config.toml
num_hidden_layers = 13
hidden_size = 384
num_attention_heads = 12
num_key_value_heads = 12
head_dim = 32
intermediate_size = 1536
vocab_size = 8192
hidden_act = "geglu"
norm = "rmsnorm"
norm_place = "peri"
norm_eps = 1e-05
positions = "rope"
rope_theta = 10000.0
rope_fraction = 1.0
qk_norm = true
attn_scale = 0.177
bias = "none"
tie_word_embeddings = true
parallel_block = false
extras = ["capped logits"]
init = "uniform"
init_std_qkv = 0.0281
init_std_o = 0.00551
init_std_up = 0.0281
init_std_down = 0.00276
optimizer = "adamw"
learning_rate = 0.0016
lr_mult_up = 1.19
beta1 = 0.9
beta2 = 0.98
lr_head = 0.00582
max_grad_norm = 1.0
warmup_steps = 267
schedule = "wsd"
decay_fraction = 0.747
decay_shape = "sqrt"
final_lr_fraction = 0.0
batch_tokens = 65536
max_seq_len = 384
doc_mask = true
train_tokens = 325400000
max_steps = 4966
dataset = "wikipedia_en"
Each number is 500 + 50 x the weight over its row's rms, rounded and kept within 0 to 999. Layers, rows and columns count from 0. Numbers have three digits each. The size before them is the row's rms in percent of the matrix's.

# gate: layer 8 MLP gate, 1536x384, rms 0.0707, rows 385-470, columns 288-335
# up: layer 8 MLP up, 1536x384, rms 0.0721, rows 385-470, columns 288-335
# down: layer 8 MLP down (transposed), 1536x384, rms 0.0549, rows 385-469, columns 288-335
gate385 104:506445520483499428538583437484450488560520498521536572536524465485424478515551465546595528512493475568483554568493535516429487535511511510422534
up385 095:438467504525469476400470406638468423515442500504393522562489510496506555582465451484498467476463462485529620529461451495523489519501494482459555
down385 097:575515505527553528535618473500401495533505503561518476460499502497527515492490503560528490517417498498499558471522434502446436440565437604454559
gate386 098:539506546501559465455530421484537536579502444490533557580511451478585517494474506577514505542533502591501557381475477488427455430517573582549505
up386 102:523498500543514429570566492539585467472494493455554521463523510484456441554580515522467485627593494493509443492532506558476577479573378506475460
down386 103:443452413487596613433483544519579541492547540489532517476540510589543472511557499565489454518448563455523609487526509516512497583573430515513541
gate387 096:404418504403512452610459406479507439511468553457470496512528478565436474482490416464422568506547478454501610500546360489520391579531500517519567
up387 093:460434565539524428512397495515518539431469533546585449474540500518476408485540498416591570449520547394573545529508477562493476429480459514556437
down387 098:544500545566457529447542582574393450436495499558524465471536488474526453382539549448456528407537484418446526468535520456533516533483443438522536
gate388 106:406493440439545538466486454594533466502497433526437546463428482498468548553514478494469434492474469473537465516563448552659410570528537508462549
up388 105:462553444462567490392474533498459469586535476481511509587492486552477554484515493561543398495425474436576476429507510441428490519477469527509546
down388 098:488469526404413371526436462508531497506386551417493530551557558418408527499532562531510506478525536595553514455497549549436448515626503565521440
gate389 099:469549434555487495484534433499556499419490622512488565588455500432483517460575420465503444333540526400567498530479444578538416567534481426545543
up389 095:488579431537436472435508536557559504593431508348506535455398460554445571406577480520490487447513546485468567556530515488532454559539490495524466
down389 096:458482556527507555571564592467448534503542488581489537567480555473455518459478452459532532524513457584473414545502555490449443458533399477523580
gate390 096:573451419434599444587485511490491456495523451497485556455488512491553497588425573468524585546483433563494599470569535531492362554453496523415527
up390 105:440475485457417492524517484574517486563370573531540439609537501590413416427528451486474423401525547438450504490507417430536520568548460538522425
down390 106:510519442446570465592498479509501452542488525425537471556498478529463502482461498501468498469515510565452548539533422462375450529497506421561493
gate391 093:437498469558455517467525526428562530503581577384434481446476475378505506542469532615443476518507414607537551487591578511524503552452482535501488
up391 096:464473519622407461469487494463450501592488504539547460573490515505396572561462551602435467458506515511535539470528444408479412519465511436530554
down391 099:462535410544430625555492527518524410482475499514415525551510582536546564541398526452496497561489551528442465517564572501471526463459521474515567
gate392 092:468511514505500553418442577495541507607523445550537457558564503482428472612425549505502445515482499422600516491440474467444466548599505504560541
up392 089:479569521503546507513519556518544503546469593518470569484503464519595572507425459478562538472436411483466420531592526430582484553549600562522397
down392 095:563512464420513541357457511561499504523493493568480462509599476517554497439454460467494487474496509502517461520583464470535458571500488473551466
gate393 106:516508480401483571446509477463510463517479533526429445488423442498458491500503538484408426398354468462469501466540552449556486503493529568454489
up393 105:483529499444465481494500518508548534546451497488512490579577489536517463502491372439530577552454513474489510424405534516492463448546482502510494
down393 105:543471494502434433474501415440431584455522468423420537507558519511510525499425549576500461430487507592538422614497497567472513534516510463509542
gate394 097:489492562461454492551485471496536424544420527534442492532516509429460420622582555447521488550529482490388488509433521494444479494613524500450495
up394 098:578618452520456608461463571575604507397458555455538510454485477515539506505532534568445465420465497483526341546476382516587467531540501457502510
down394 098:429548591539471515567474601521584499533559570536453401483416596490477461545465490466512510519554452486449416407507552602501532505576478529439568
gate395 096:549443421516514489475489535498532385426424496578518459461541521508468458470491565435536467511547447576450459486584457418533506546492519501533478
up395 095:561477478555514588599566612504522494504513501426503541483578514531510408532539454371530519525471450582578566517552477538465529500477436526413615
down395 098:529495452508495587614482551504483485491493496496470561592474467493496494532532372377479483410541592481495591469530486480572523490413388480503539
gate396 097:504405492398580585547423359469508498526425546496547491487494468440531321417485458533508581478477477520514454492495533439507411484478571632615455
up396 094:592464540557554485439520441493495515415437543450458525451463492500478501599458479354421499590465480531480569545574578495445552470494462508559480
down396 096:481560511616396631574491475569484489541530503454470595616478541471461472473473531491522555495483495580502577410500510540406466465518502542535538
gate397 104:634460492493579515569466506536503570581454493520543494521561410425389521647504540527486530518470445562667476534563430426525524472608486546465517
up397 102:521507456536447493548426552517507478473545545498584535504475463607463417512450471500553545385468454522608434494519569416499513436447532442556498
down397 104:491515482412482516527504497418460437527499467434491529432505537494528543505482514623547486517515461432464528463512493447541463467566437492438521
gate398 106:514501446446523417492459505569533550463508439484544522472387448481467487515531455501491467589508520592464523529540538423586416478456549643431498
up398 101:519465510528502627527524533515523498528512519623541508494438452455472472458490474525561450458468507488584538542575534577468491517495514441542558
down398 104:578555503554492446468539477563473494624450481478482561466528459465406597356481489464501429467509508567412442442455558422460458508475493507469511
gate399 094:507511508484508570575522395587578513515415509503480537615544534428417570482483456518551459518521468482551506525552534493419428497535462534477399
up399 091:461603467496533569552586469435411563475477548445435541502460451518604400492562541508592436502499508543526544412538539450521565447472480551500450
down399 091:416440465597478485497514433543452456506481460501514573621619535456487482518482449531482451459583572523582470548539439557520508525528493447495405
gate400 098:580356544475482499484551451528538518506543529470412410561555563462444466564473570462542490457569460493541543503479549505446453482536457418534466
up400 093:507465569469492529476482408500442411400471546534484484531514456447423466461487502473430521481420558454523495434505496469577493551530500508566582
down400 095:579510455581515549538512509517496521544482453405547591491465481526596475516558442495578383520510503586490522538463454448457664455507497558482432
gate401 095:488422471531576549472374565526500539443502460533496495476455535398590512466449523529516464548508482588515513535506562466464409531536531508444492
up401 089:477513553452490530514522435422470562485489517541475469432611482515435478506532427496471469521410476603592535520551516403577438501463585597481555
down401 093:532485408571495584494407504529442466503464506529467487492599475551470448447457519553534481488503423481483494578457483541489557469493527534550522
gate402 102:487408408468552459478491550396497510524619560510488545479550456530568630507416437444532521469473454589564440498528463428509499496343564512502453
up402 106:520591569499534465523499490432461576462492426479520485455523519455537519562503589476532488530479488606453603514506516520403629517448548463574481
down402 106:550522500492492442428525526447586551562537560486540527475469469451465527488505519459529486521503552478530465470541530491597485562502529461457544
gate403 101:509505503507502461596460560490560481500575554519521474511470460570499474506456535577483509554500357538550554504524509484477428489570553497414548
up403 099:464439534478420504577420505418550512489524504516546571555437443564498577554524504517546515490420505513506504431496428507561455473433503586563496
down403 099:459460459383420443523559553493561577540447550502518465549510686505421522560623535521514538587614467469505473512505570590546381451534528565553494
gate404 098:465426461462482464461492384450572424505537451469485425512558511549487510489452490352488469499442439557476536504481468496496355501503443525505486
up404 103:520444503556564485504467495460448587511583437592573524560522500453433624568438525525488445460517518599572514547518525515448535548533462477482487
down404 104:488432467433453431527538524538437515456497471456505539534580554545530523478534477490480490560551466472593603485515447500537499488526533436418499
gate405 101:556445507460443522453483388473457433404538465511509535536477441467482482540392462622419489449438470572526491506506402496528520509542458455444555
up405 110:490498522460517480473411406460479481531528409584432499496541524521417488472389480585453489465456514530500554487502458475523462458459521524490447
down405 104:518444535528561431590470446602464483512449483544437501608444596424524528533467566527506578499486472496402541447501532477508516524482628496489463
gate406 104:535485532415573519620625522497497555451478515489574506537493473479456442510436573517495520574546449509471528465544428565573397563590491530405499
up406 105:476549507516502415532439461562476516528550566504502420515514500561467565578505439539439509433507468552405514487498537467414482525508521431527500
down406 105:533503519463564491555544454529489475377503452677505467484465650533447474422496393546515486463500500495558489477515465457579435516453451509547408
gate407 098:531506573516448504616480468521536577478441459359525429594437510516421552561459532457460522518499460540504569525585495444477487559555456442545454
up407 095:503462526535534441446416452491507510431474434496404588577562553514484551563496590536421601480515455470548491496461514458557524597448491477550571
down407 092:588597564398491567448573543557377565474510427554444581495493429512486563527489493442497495545453439522408407479566662354485527486474443522521440
gate408 095:518448471407513459460546494505469470539541551578493493500506517567451562496502448495554442520503542540484494476622569453485473547472554587461433
up408 095:606440565466502497537457325446559465502503474494540483471526503474415515481453406520468471493535557578571509547524448517516495587515563413422504
down408 098:543499455441532601492485532561539556483582477436523403505418579431577601568559543496511442509603492443501509506395519517545485405461520404506542
gate409 094:538495521416529462595528394553508484568495484464551473496432421461484479522394460557497440467511565505565560485486525432484542492447508543525533
up409 094:550501535551534472477594577511416542554482555506464465576518456527574564498497549549480476540478496482553453545608522507598515504521460484507558
down409 100:559591436548505501511544532481549492451410506509497417596393518553498521567466489552544477536473435496496521516405426462532547507463412531471514
gate410 096:457451478549483414402518575447580456538529465472466530549415503514562463545465430423472499435494491598437559541500510490517453551520477492583522
up410 095:487457489494482440471554534457571526542586529479430479469449501578467497449485532465534409468515556453538370441498526465447539502555481484539459
down410 094:446540543446481553521529484466405651450482565588439438480464459494507438515518551454487508505392437491639547418565538499564463437431464481498382
gate411 098:468496485432475506567537440513508497405449488501520530548410468615509533519449460548497479516487495439440553492450599526564513555519555495411516
up411 093:498535567485603521513568500528454505450376512444537599579473518503485330400482482478524448463471497611588525493508451511481473547641624466482448
down411 093:524457382532518466635517490416500554542455413486510529588537410519571505515501504520428524533473477460476556489510412556441528554471508537473475
gate412 093:466494465558551573467544520535523419519529430505541571596488494379473433539522560516514447454524414464534463541581551456510483488460492542484501
up412 099:457475519469467495489527486492489528553546548399477480471415512561482588589470414454510535588513480519501523444492438519519462558521463494381501
down412 102:492572516473485472545572516491551482459543435458353618437537406491565572609594497512485518434595533407540618494447460531541497573529472490502580
gate413 107:488544394512596500555484502498560581485567526320482466628492370567553580558475481603590498491473499511490503551594455434444492496507503434421565
up413 110:478565573472506492535515600430500464508583528460536523462500602463458521583494557526540481490511509646466472466421474452457496452536473481508503
down413 112:498404486395459433528466527423490485461566456552504506474485466503451494516469488459519447514417512472541446474482389532507552453445484597537462
gate414 102:533550493505371609462546530468547500547530456418563423469462496529469433539491489478534453566540489583473466547524519406471500512587567569541491
up414 099:421470455520472463455547459381460390507447423447485603504520484450412488471511454503532487477461493508461559464427487488548451503514489519474509
down414 096:476578476512477517408525537498548504478555550525468459526611702584494544474554450528421537538701564487504523464539460553469568489500555486474460
gate415 108:560533494513496518479404458495550510520450510492543492525472465487433408489437460583348496518469464540504546503583537480545402598631532595540451
up415 104:561485618526437405514405534522502484567498504532410505456557516436474529601462600526475492540495480496540437450485534502460569528467459482486526
down415 106:469545486520521440477535467537398464576467433456583484471554476527427482435429494541494450513416468515444408456428504517394442493542535507470477
gate416 100:595358512513508482444537505503593450491531465468512435586523484376466531448554542455580432522546498471529585466488557438500486527434460492478503
up416 099:538491471564621600535409506535429533405513554568575523538495488542584423520402410468536554440491499463479507557511471584524478418503483503442544
down416 098:527552536517490471486495538510483414482468562458450499529483334518505549457480521570441396478535558429518379402450521466480440468510470502530485
gate417 106:530457424499505566553470431503411524521436512471484395595493472479502512510515584565467458490441498478480529515548443446451433504462491422451539
up417 104:425413510511418466441530444525463435539508472612453547481543558483559483525445486465522524436524496488577466448454470401522581564486511602453611
down417 104:434526483535458476452548490446483485455469473547527537442546483581509493438486385470553530488521472512510507521477483463437501528483476503621522
gate418 102:405463497474449507556560533501563567492458493525608436426492476508461476520525413460405420513453516549394449524507517488584446585457532491469522
up418 103:513532466500490552467555605547445485488510501478521444487491476538599526384530537538516481437517478523415561538489500624528439522526514588511409
down418 105:469581518569498440486470536531534504513414571563413423449493428479499487465474559520566368489493569540504445487572550485589472498495515509490411
gate419 102:424485570443529465394573549519538517527495482603468483451538457460463374570538473460480437494496408464470560475587500531572480509548513475480579
up419 101:398517467446428475482483443538485547509439485484433488532424510436453539407530501423428488539526564497474446420557396508606454510543521549432472
down419 101:448551473526494539489498446576515467490465507505445491481498620534381554547458553513467495514457453481559483512518426593595426513567525588453475
gate420 098:425446503462583426516505539511485481566501461431523574494471474515454504532497510550493495444525439538487538558597541425461441513451571509443409
up420 101:510487518572530521504495447386402539520510387523494522504479451468452506421464464579375445521502500651504490513483535512428417489464600427495500
down420 106:518541464545365525537478481475411539416476538589545519478545516509459403518402521454436447513395552457508552498453453464493588455562451441544535
gate421 093:466488582573453501506576486415508464518555507499479423552470537523493443449438520518533514589540529494489508589473466544519503546458501510438527
up421 088:515558592495565503495444562514427484550506568544497558461538543410480516489432459449581514439417501537527590430544447498502481513500546432528545
down421 090:464521428479449496480442464519462468487516419457424543549515492534560500524528481464517452496541467450576463496496541524553579510495468452524461
gate422 099:546437569471524560417541485487586559447523532394508506553505489588478429530555610577497549509551469513496567513583498513536448536563602504559466
up422 098:500485423482463342554439471674580465436483481469481455516560535476483514487442535468538536551545518442483494551500571522555495567583540465454472
down422 099:450533470517527501567510502403464561516504490507432454439519475502600547475435482596506493480555480560479440499517604419446655527404526590492506
gate423 105:521530551526560568479457463489455530495463449470460462482449495443574428506453589479484504521489429579481530503523512490492431574541507585508511
up423 102:571493386536504540475497506434454538548576473483506365410433498440380523498567469556463576411557492580525462516535545410415528496439520538542496
down423 102:527433513441510574554483574505570547499474462457463521481478411488474594535483615422458452489497413456446516513442462515503503449528463465475562
gate424 100:486516495434512487485537439487450532550479557506503584559579472499502585521530494476476467450517503491502483521527519522412457493517519527599464
up424 103:554482488496435479552526485514542443491531426512481434446500524569546440440599469509526417501521560534564505474414506570474501540478436451563524
down424 101:425539529553463491493455497504528388413521489562514488425444336502422474453436442446496476512406441424491530519486440555534595531526533456503419
gate425 105:473474544477565491540613582513442507455446440492496512550432480490596475543399526373505514553538466454476479566504489518491481531462506519573472
up425 102:441486592482481525475506476464560636415500513550525503495486501442514453550467553564486548527478481395383451544486384561502459609508463467483486
down425 104:497484453488568497470423523515462550423506543600539445587405466443530501435485468494544434433505557497474453485503465524618462447559405506491551
gate426 105:458514460561466456504523558486516528484527592473545514504460430554543472496545551501482479499489499483533429473559469485514476457636543451517516
up426 105:496530479511566385548478504516449525552504472512551539497433498596569528500454452565481508419517516550469450457459418483440503386568436456469588
down426 108:440536425521443449489551498447534511416482505491491589502486533503397578452496499546480566463485563489516574501517447545513408512547484408555525
gate427 104:450461490523527507507446499567613433448452444559507532572524439615451521479485453470460472520490403522544531515552449359448456510500488570523534
up427 107:529463515572541588584563553417508547433527514552569555489486473463484423442464509526457538521450551567494447481506429551533594448463526528477518
down427 105:456490490522440433547553533507546544412505469531506595486530501503411580491532500535507492537568449581508499528429545481503609460553523453480496
gate428 100:535430533485443482471536474480578522474567471493590467519561452498463525528467532489559429566450499520536583547437396407492478535476507501424550
up428 103:306535475450522490529507532481527492564472481569421498411513445611451501462598406546491464554463452504504391450513570487551493568600515544377501
down428 103:438433519531496409506590467438611463511481471438525524463592511469473520569500506535539506457531423468477588433431502443475553477556534563480518
gate429 093:626462412429447395515562460493542520555524455422463464539478475507557484533495499523493574502426384511512475537523536471477431517496493433475522
up429 101:494591447482464410518556596510531611580505470498499528519469471545530461427586632479520531571461500525494448510500564554436497482428534445502473
down429 103:495547456454546537504522546501542551602498545592483479534500513538460417464489624482513529536506523472542530447476478462505471528404498522484473
gate430 090:547459496485568436501503464481629579422499500464566507527447475525506614560480580555460507534464485559462440573466435476510475498477450473439534
up430 099:521477485443428481428556537481451492610502543512446490523611481491504465483532578514485575525505454380525494434558456511540473571548539532532453
down430 105:436535448498508506543537431435559477502422427546485479564524579483516499512514631567526550548623498560431553498507433365516468552498588521500489
gate431 099:510502409426461524486461479476547457616524589450464520455474502395495540432519515489582452552485528524544593547512515465592557486482548560453494
up431 095:522552569506558481659512469516455508495506529506527506470500503499503460521509427513609544504499482519521434535440438525482507437517491534557443
down431 098:417531451548497481441516517457569466525481597515522512551481469509586567584495433554495484499512511412459475479522435544409451398514470514469537
gate432 094:478455446399485497411492361516531502482485547511520445503471506515380453528553463529464440477469489451488472435566521441527425528544573512534465
up432 107:503459531555537458523607555477536561519557555428435450477559446475509517536496635542533526479518536504519574542500455444558494553491442494531551
down432 101:421543477432587533442586377462514531536573585491534492500601476436429504582548561588531490425502485543499438510527496429457514502517542519588478
gate433 100:521426526381468454459484488485522442488519548512461437431408414474522559582488547511554471627549522522562539586549552392461459423534464528522551
up433 100:593528549433399484531507455523564455587507462532460441414533497470435488609512502498454416526498539488605511543529524437571485537496435532398503
down433 098:544409467467504526467460398504425426554440531484554554572465659468457476505446515466488552510488525429450497470597497549458367476624421470529508
gate434 098:505469527507544503529602437513476476658475589538500418516516485485449505484454547561561423466552466536511615473499529544494457509509624539485387
up434 102:456551515585603584514494521535472532507548489513503512454524549520519538544601485482403525414481493472560554493513497506529603586525437431419519
down434 093:488449476585423507551523453560511467458481616571526476485430536506459444433500517555391543533499486490481454609472519583489556375536434516484454
gate435 096:431501501487420507480552536425576468492458461460465395483575480478430477612524669577435573611496462530527479493474548480522466522526459518474563
up435 097:471515484484475548468604429566516539498503515492458404525515508398584543500522484519415440510546486513570505394526546506512503565515565478536491
down435 099:487584603424525512508482505541515446489518546452470531503489431554537584522538509525494460495547538555533436515444463469455473424524533423571477
gate436 105:438508468531502506575527433564515486488496492501428528545520416466488433499503521456449559621465468543486536490464466548475459481509513610464507
up436 100:526549434583427490469453428517468541541425441567440494514385510536524563541466485475448499537465501496546409513447467474522449468472484550461542
down436 102:572453382535541496508501459600539490489406467493504475653574446536490537510477573556503497545515537491482400490556517497492449465514506457510434
gate437 102:480398542498563542444620457440537467439509515533564486490432456471505472502508513491570507537445437504564543505533526467546414571503535578532499
up437 106:406606553517541447455504424527559512496551544476451528573519501463519527527528522511400532401470526455448483568486587520471503414507546528545520
down437 109:497500519549521410471465461511444483456563536469456578520588472534462444527429465495401494576490478476490436479533464502472555559438443477501461
gate438 103:438418480483593465431496450481516546544522513542534449476485492405475581498535487516428504546515474502434443470489501415479477490521521483583475
up438 096:517466460487562504582571573414489499522499555511515407488489525491478512504464532585408451490582475426520595397532499439540506563524492513520496
down438 097:488493507513445519455436590494537517522491593482569509520444479497422468593546544678516502483516475506540457528528523507502460519531452512510482
gate439 096:477476451462564628457541543387434497508437551523519475510534460501431460513575496539499495495473510434495491557569469485579463506631464582306410
up439 092:513508470509433601509504377556532508449495477499509496499537493547545573460528417538524465424473511515396517535427450461471504452448490441549499
down439 093:563478473453498494506426570485543545449455532500562516498503562501429527496557595547475491549500484582507493430567476467499507521616474455572564
gate440 095:572423498396578491463538520602537488549540522536544429502487510482420482498507514361359477540488487517473526558603478406530433620507517540510448
up440 099:385516468466409426514546509440562596530517478517487477489486491573523616558403533499519460577483549552474574553523516494542539487435485462546548
down440 100:490560517479467466528443426472490454520390479470428497441470398437495536514479495461428472567516412538641454486534503496488527511479508510457535
gate441 105:424556505434577577529565455417539420477518499463537434477454477519534472484454504473489569446488471427541406421551487473544522494587445573561579
up441 105:565471540557447524485431495521466456465445555531560460482511537394395523490407596494431438515564478517551490462468534394563484468515492555469453
down441 103:476487536517508410460501498522497528537467536474512473511486551444526503572543570516479382469517516482515515502486569457493515491516514548494415
gate442 105:428501502393503455461648503501532476498499500482468454592458401488483505492467518474424446530422435511521473488503524505511490548474579514477480
up442 104:445572476514419533408409543565520471523430466465478568486505597520509481478524447550418513436488510497420505451526542603544476529566535568476505
down442 103:549459440580473429485478464518495466487560495459476459460492461480513498566563503527514477563425482473557572458435441414562526462489405490514565
gate443 100:495491484470494466453550578501528480543563572401477474539377466443527495536539496515485574505497477580499480603520560552457525525526487565510480
up443 102:485441533493547463512535520522588471561434548494513464457467511517557529491459459432529528489519488467478536565513629485528538554463470474417532
down443 097:564486440457482516426455575490455458471571505465412505468462679459469492553514460486524489491504451503452441596488567524536570425482491524536516
gate444 092:448479523499515578477470535528428502545476431506532526469476500488483478477556483492520441566489470562517457453554488401487413513516539439591560
up444 096:467485481480523454474530528516492366627470553385499532491594554556450495572492560574583485565537473470443461420575467491501437544471556582534515
down444 097:535495563542569602539575451455527503527469481438554484455632364489536443467507498525576501502493505599498553550559442507436509529489591498538454
gate445 099:476452558509499370490489480442531536530414563528550434515516499475472455485424461477485468578487466479527495531494522544464507505498451530438507
up445 095:471495476536522575444542414526434395485483510491491509488518523531499473501569575390514524582535545563493486454463450529527519444517518503416567
down445 094:470489481565475527506465578483468514524550555489447451473518447556549475448394497599556510395441572496459448530555477507417493520463510481536472
gate446 097:492538517399508589589533502592646441660456540409485563566502503473553466480482525526461551446559530452448523513547430532519426497459541499491409
up446 098:499499472554521492524483468586436520549430578589516568478516489492482562493522525433537462540523488614511526567615541433617503510483505425453487
down446 093:555553508516514507454501498521551425575525528503461570375401348426451457496439537477516475515463530499511533558512499497481481484497587520501622
gate447 101:433525499480456470426553473537575462524469579500498497509511442420485512528591451522429409512470450484518486474581477409520492696614497506489534
up447 100:454440448444501455430536483546414436533484508495573460465518467467331430500559520573591477560508581447516544491570580507467468542535528561636497
down447 102:467497533452496489478497620560527475553499553491525431436535495575546512534603492459536596516505548404536467436440581537490462451480460467511509
gate448 108:432475467591511481435536424489511452440480484486488560519474473428533470521375436462549523428490478515474525521562571538615450557531545527574599
up448 101:440452484494497494487526462503470438484617458494498496554491536584556452508480511559458547504508504453492546415559504531425500468496523455565488
down448 103:487487541325530491502436579456477514540499525486559419524457479517511433474504527488445449489506537482565467513584432485583404427523579461439510
gate449 106:496454401526551515543515540470509523544461580466453431542540450476498539559483535477530464553415436558456474487581541440549478503462573525414486
up449 106:538417537500542524454518551537555450494504556582481588493492529432571465441545456480556588537519456585540402465462562494544512499419501483575475
down449 103:516506535488489479536524498510498490603475539446483471615498653532522494496551470434597452415533487482473590515527469516523504546555529523475504
gate450 099:400432523420504478475608449471581475505486532533607431517413471514533567478438465555501595514542390565515486507575551483493513466491604561493504
up450 113:489527403545475523428389419533540439445537450549552529446385549444536546492424576564417452409563460503526428557531596443402550575540479493493507
down450 103:426499366565463531444554473482511438493487532575502434502521611475515490479493488417465451478630557492527447554425543498504642498528488460557532
gate451 100:535448515442541518485555465481500540563632578590549541496596465521475539599436485505570506477417542491514619587428444461484456441487573517376529
up451 095:539452528525457503461457579454464468440536447457505554423556573430499455488516529535526421403499516536466479525447495528573496547504436464434505
down451 098:466520424534480536477519488567492471418411419508534444528432515354473476498567498452405496541485481569559456486482529528543501530547374521504502
gate452 102:525465434452505426492568525574645510484488460409461443506507432521438607488545452583541527512511469459565527550528445515494486512503532494517515
up452 100:546476549444575513527516520496477516467518492531530487432476448431534514572518418488517505553423544585560437425504537468490479502510578568595416
down452 101:525521474512516565430522526553531531630509494540560450520514474472516479513485619585500532508539483518498419442488472580504600375432405483573490
gate453 096:502434460472521483524452525422505575469488498575516525529463434527533468526471587554444479506496483533561571486515486445535468513507600500469427
up453 104:428489494530556528488457441521502477534505550493457519430445491460459559493451429458530614469416543537488429625502521528382479418516564486541500
down453 104:492544459448453549521489555528493440471507501508488492523485456439459538507494498538517521488471467551419501489497487475473500502490549519472446
gate454 098:487488506433543534432512449486496545504517520504538489505466440491420518590433493448417474580451433491406464428503446502524558433580469512388550
up454 101:561413485527496459460407498500511567465618515505537559439463550460413510485348456459546534584548539630381543464559583450408513483548503484496621
down454 095:509539505501456504502519658531478581405601516451437540545545360479498476550525497445505600420440537433448477595551513496550546512470379509541499
gate455 109:455463420496420514411578508463571539480540591482435498505494454587555547583436489455522590459513417553558507558566522462567411539573483523518460
up455 113:442467528540473415514481448510454489399461429529514510404473559479442537485504401509451413465589500560466521524484488431435441525497494451517459
down455 105:479512536500504569456504498469581487507579500488471430522520542463589548514509499489587542437585484458544501541504502496577523529571449491549517
gate456 097:589499459437593544518484552517404466563390483536540477505487470566495487467425479555600527441492499547492512444481414474583523533418506578445502
up456 101:520495554453429647509609584533489499457498387517536495487476455439499506534519448476483432535468454453534546492504580483427537442541531528496524
down456 102:488511445405456521435482575549497494397405450503487513427461600514605497419449522561514560538550508480514518527493595521480535468507486549441590
gate457 101:431462445451459501442522504380546498430564461531557428516517427483487465477502561538432562449439513509477554570491305470514485508424463463536488
up457 099:453360433474518531584527403507444427523410501523611484492411493372458471443514453591593502510508503480597497505595493487537509560570421462491510
down457 100:513464573513534501462443493472565462540435474504546544462512599522460494580486363540525413529545553435611472564481532545500477595574501450456484
gate458 097:470492473519494507454483450516462446543496502531538485571453446403454549534516500494434436516454450492494498458485513402529373558523579582472485
up458 102:477506561438469471472486442480552442475493427456538490523543520505507475463473388539604511505552496494501500535432497502385531528542474527547578
down458 095:506477500542508497455591482541522568566512414424447553534487358575518516533481475558542548614608499537470542466552430469505450543476439490485452
gate459 092:531534485476576461492566472554548549521421512490494398500488453463480521558473443561520438454510395514496566489513459509546428580410424547482428
up459 090:568464450542418498542518587397485539503485492510452496562493473510496529570396546455563507507483483531503415468499439471434452551556420512479562
down459 094:537515488466509507459648460444503549505452446488440526504463625522583528515446484522496510558539555549507446493580532532418467528479476469531429
gate460 097:473516413419489501511514476507608517569582525563449466562547435528440555558432529518499484555528484464460494432588413475561427508594575576508521
up460 130:509558430503537497492460556604526511476575494604504495534493547607504596473501495481520448419598546461466494444479476544507508450552500530495468
down460 111:410517489523502488434440554530474442522512642508531528516575522506526504506491402497484476452505505318501512439434480513482510535492562463554525
gate461 100:493464482446446459380485444571570477520497502436492537493500525459444510486523517520419376431473492425492617429530486466443460528430548501581519
up461 096:502495546553529476573442419475466480536529478534493559452515489572498453452538476452465490533498563502442427466502521530416570467500518494463401
down461 091:473535556461531431471461504531498526419511479454506510453522563469460458554536534460479535502492459528486502511517597446609494523510467512554421
gate462 100:506476472525530621579546355538459474526436524457557388472459510572548507483480554564503556476535472462522557516439450441551456506491446566451493
up462 100:616559514506505473423466549530622573472559469524491526553494497460483533508588508507431463460488449511569478504510445461555528524529513435499535
down462 100:522502518571502559446477423514435431531494517559531458538403470568498489540525576452528493467573499521490487499463529470528558480508468528492409
gate463 102:547468451483509546463463457470574484478507575464554521422502484531493524500387425514465478465534503564512572481490540458527476530533587522505461
up463 106:460462587552498475470517421513507491486520530442565497542497521508482387493518497427472520470486486443498633575472534489474476503426512480516581
down463 108:495530539483534562504511510510413487571477487470550536444453604491463500495519420486469441540562460525563538577514546492470523598496495564521402
gate464 099:491423438471534525453518429535460539541513497508456509515524416512402486544464439532515472425460498465453519536514496531559433462548561603488581
up464 093:417550444529523559581495436503472439506423453492474461529545491513563486443533499530586607598519519467547487531468480548504613465454544450458505
down464 097:526400497477581409444565560433554521420522575540478549537489559423453515461540460419448528489532498512583497501503528454551427522585527488536523
gate465 101:525509487505441472530477452551523506507552460589564486525570473468474475611520545472366504454471466575519628615591449508555445569591478534506560
up465 107:502595554502507572510498544507508556439518553589499571553514465494527617501468572506614502466489476527461450527499560435471477457451485532558495
down465 105:418468510556471453501573431464522531488609428540570547538530467602541552505482531553542503495481593511474509525455546462495579422480447568507523
gate466 103:466507458481469510610611445505525559452479513520528417507453439515532497563603472451451365477566508549471489507559477388431432634470516521554465
up466 104:538559439546486439454434467435597530521541429520474439507534550459441532516602480572519448514519461452458549506462451511534477557491425491455445
down466 107:544518494565570410501566533472596513412585463390529429569478486528504466527619416493501466486552488548490452512478476488391582471532454425477433
gate467 096:440510577428488548554513422535513411512507463461455441465451514495456430477558486557542468546509491567481496403548481527582469508506521487488554
up467 097:507457552492450418626561513466495563475655477597504474470462528596478432422521431566528513489494512606516556464481523523483572467426504529531469
down467 098:441545480527649367516489559515519536497523510478426572561486488587528493506470500477575511442499546515515494534585522465470561555494513541497456
gate468 094:457580469456563568426525454506491474586502507505483547563485457492517486540483475499378436603510496487584548455588499511549472562544423571503499
up468 096:496468477631517502484554532416493485462472514493471514559425448468517504430448477584589390439461483582441520572528466506486476646478557461517502
down468 096:446476486572502520562551481436554484517492511530493525565474366449522514544503490530545451550484479428456469580524486480525452595483454497490539
gate469 096:493573477482550421603542509475495514521522493472578459486466389529535493481478451519499475462479391481517488614529535487455451467441587531532425
up469 113:522449380526467460495444456517378530518501430533514513517521551518421518480463550567501421502589477481497526445499565455490496472463529541551490
down469 112:485463467535573475531455505411484502555498476586505515569547457467513505444512497471530496445477557514404502404505537487500543535514469544576496
gate470 103:434544559462473504466550516389524506416520460392433504485482481508562482509519384512500491484471357533481553481517417444526466550462547499512556
up470 097:577503433528511528444485448528490488458537479517503588410457540446478450452471466554508391480545428575501449458499550465512499543507463499497547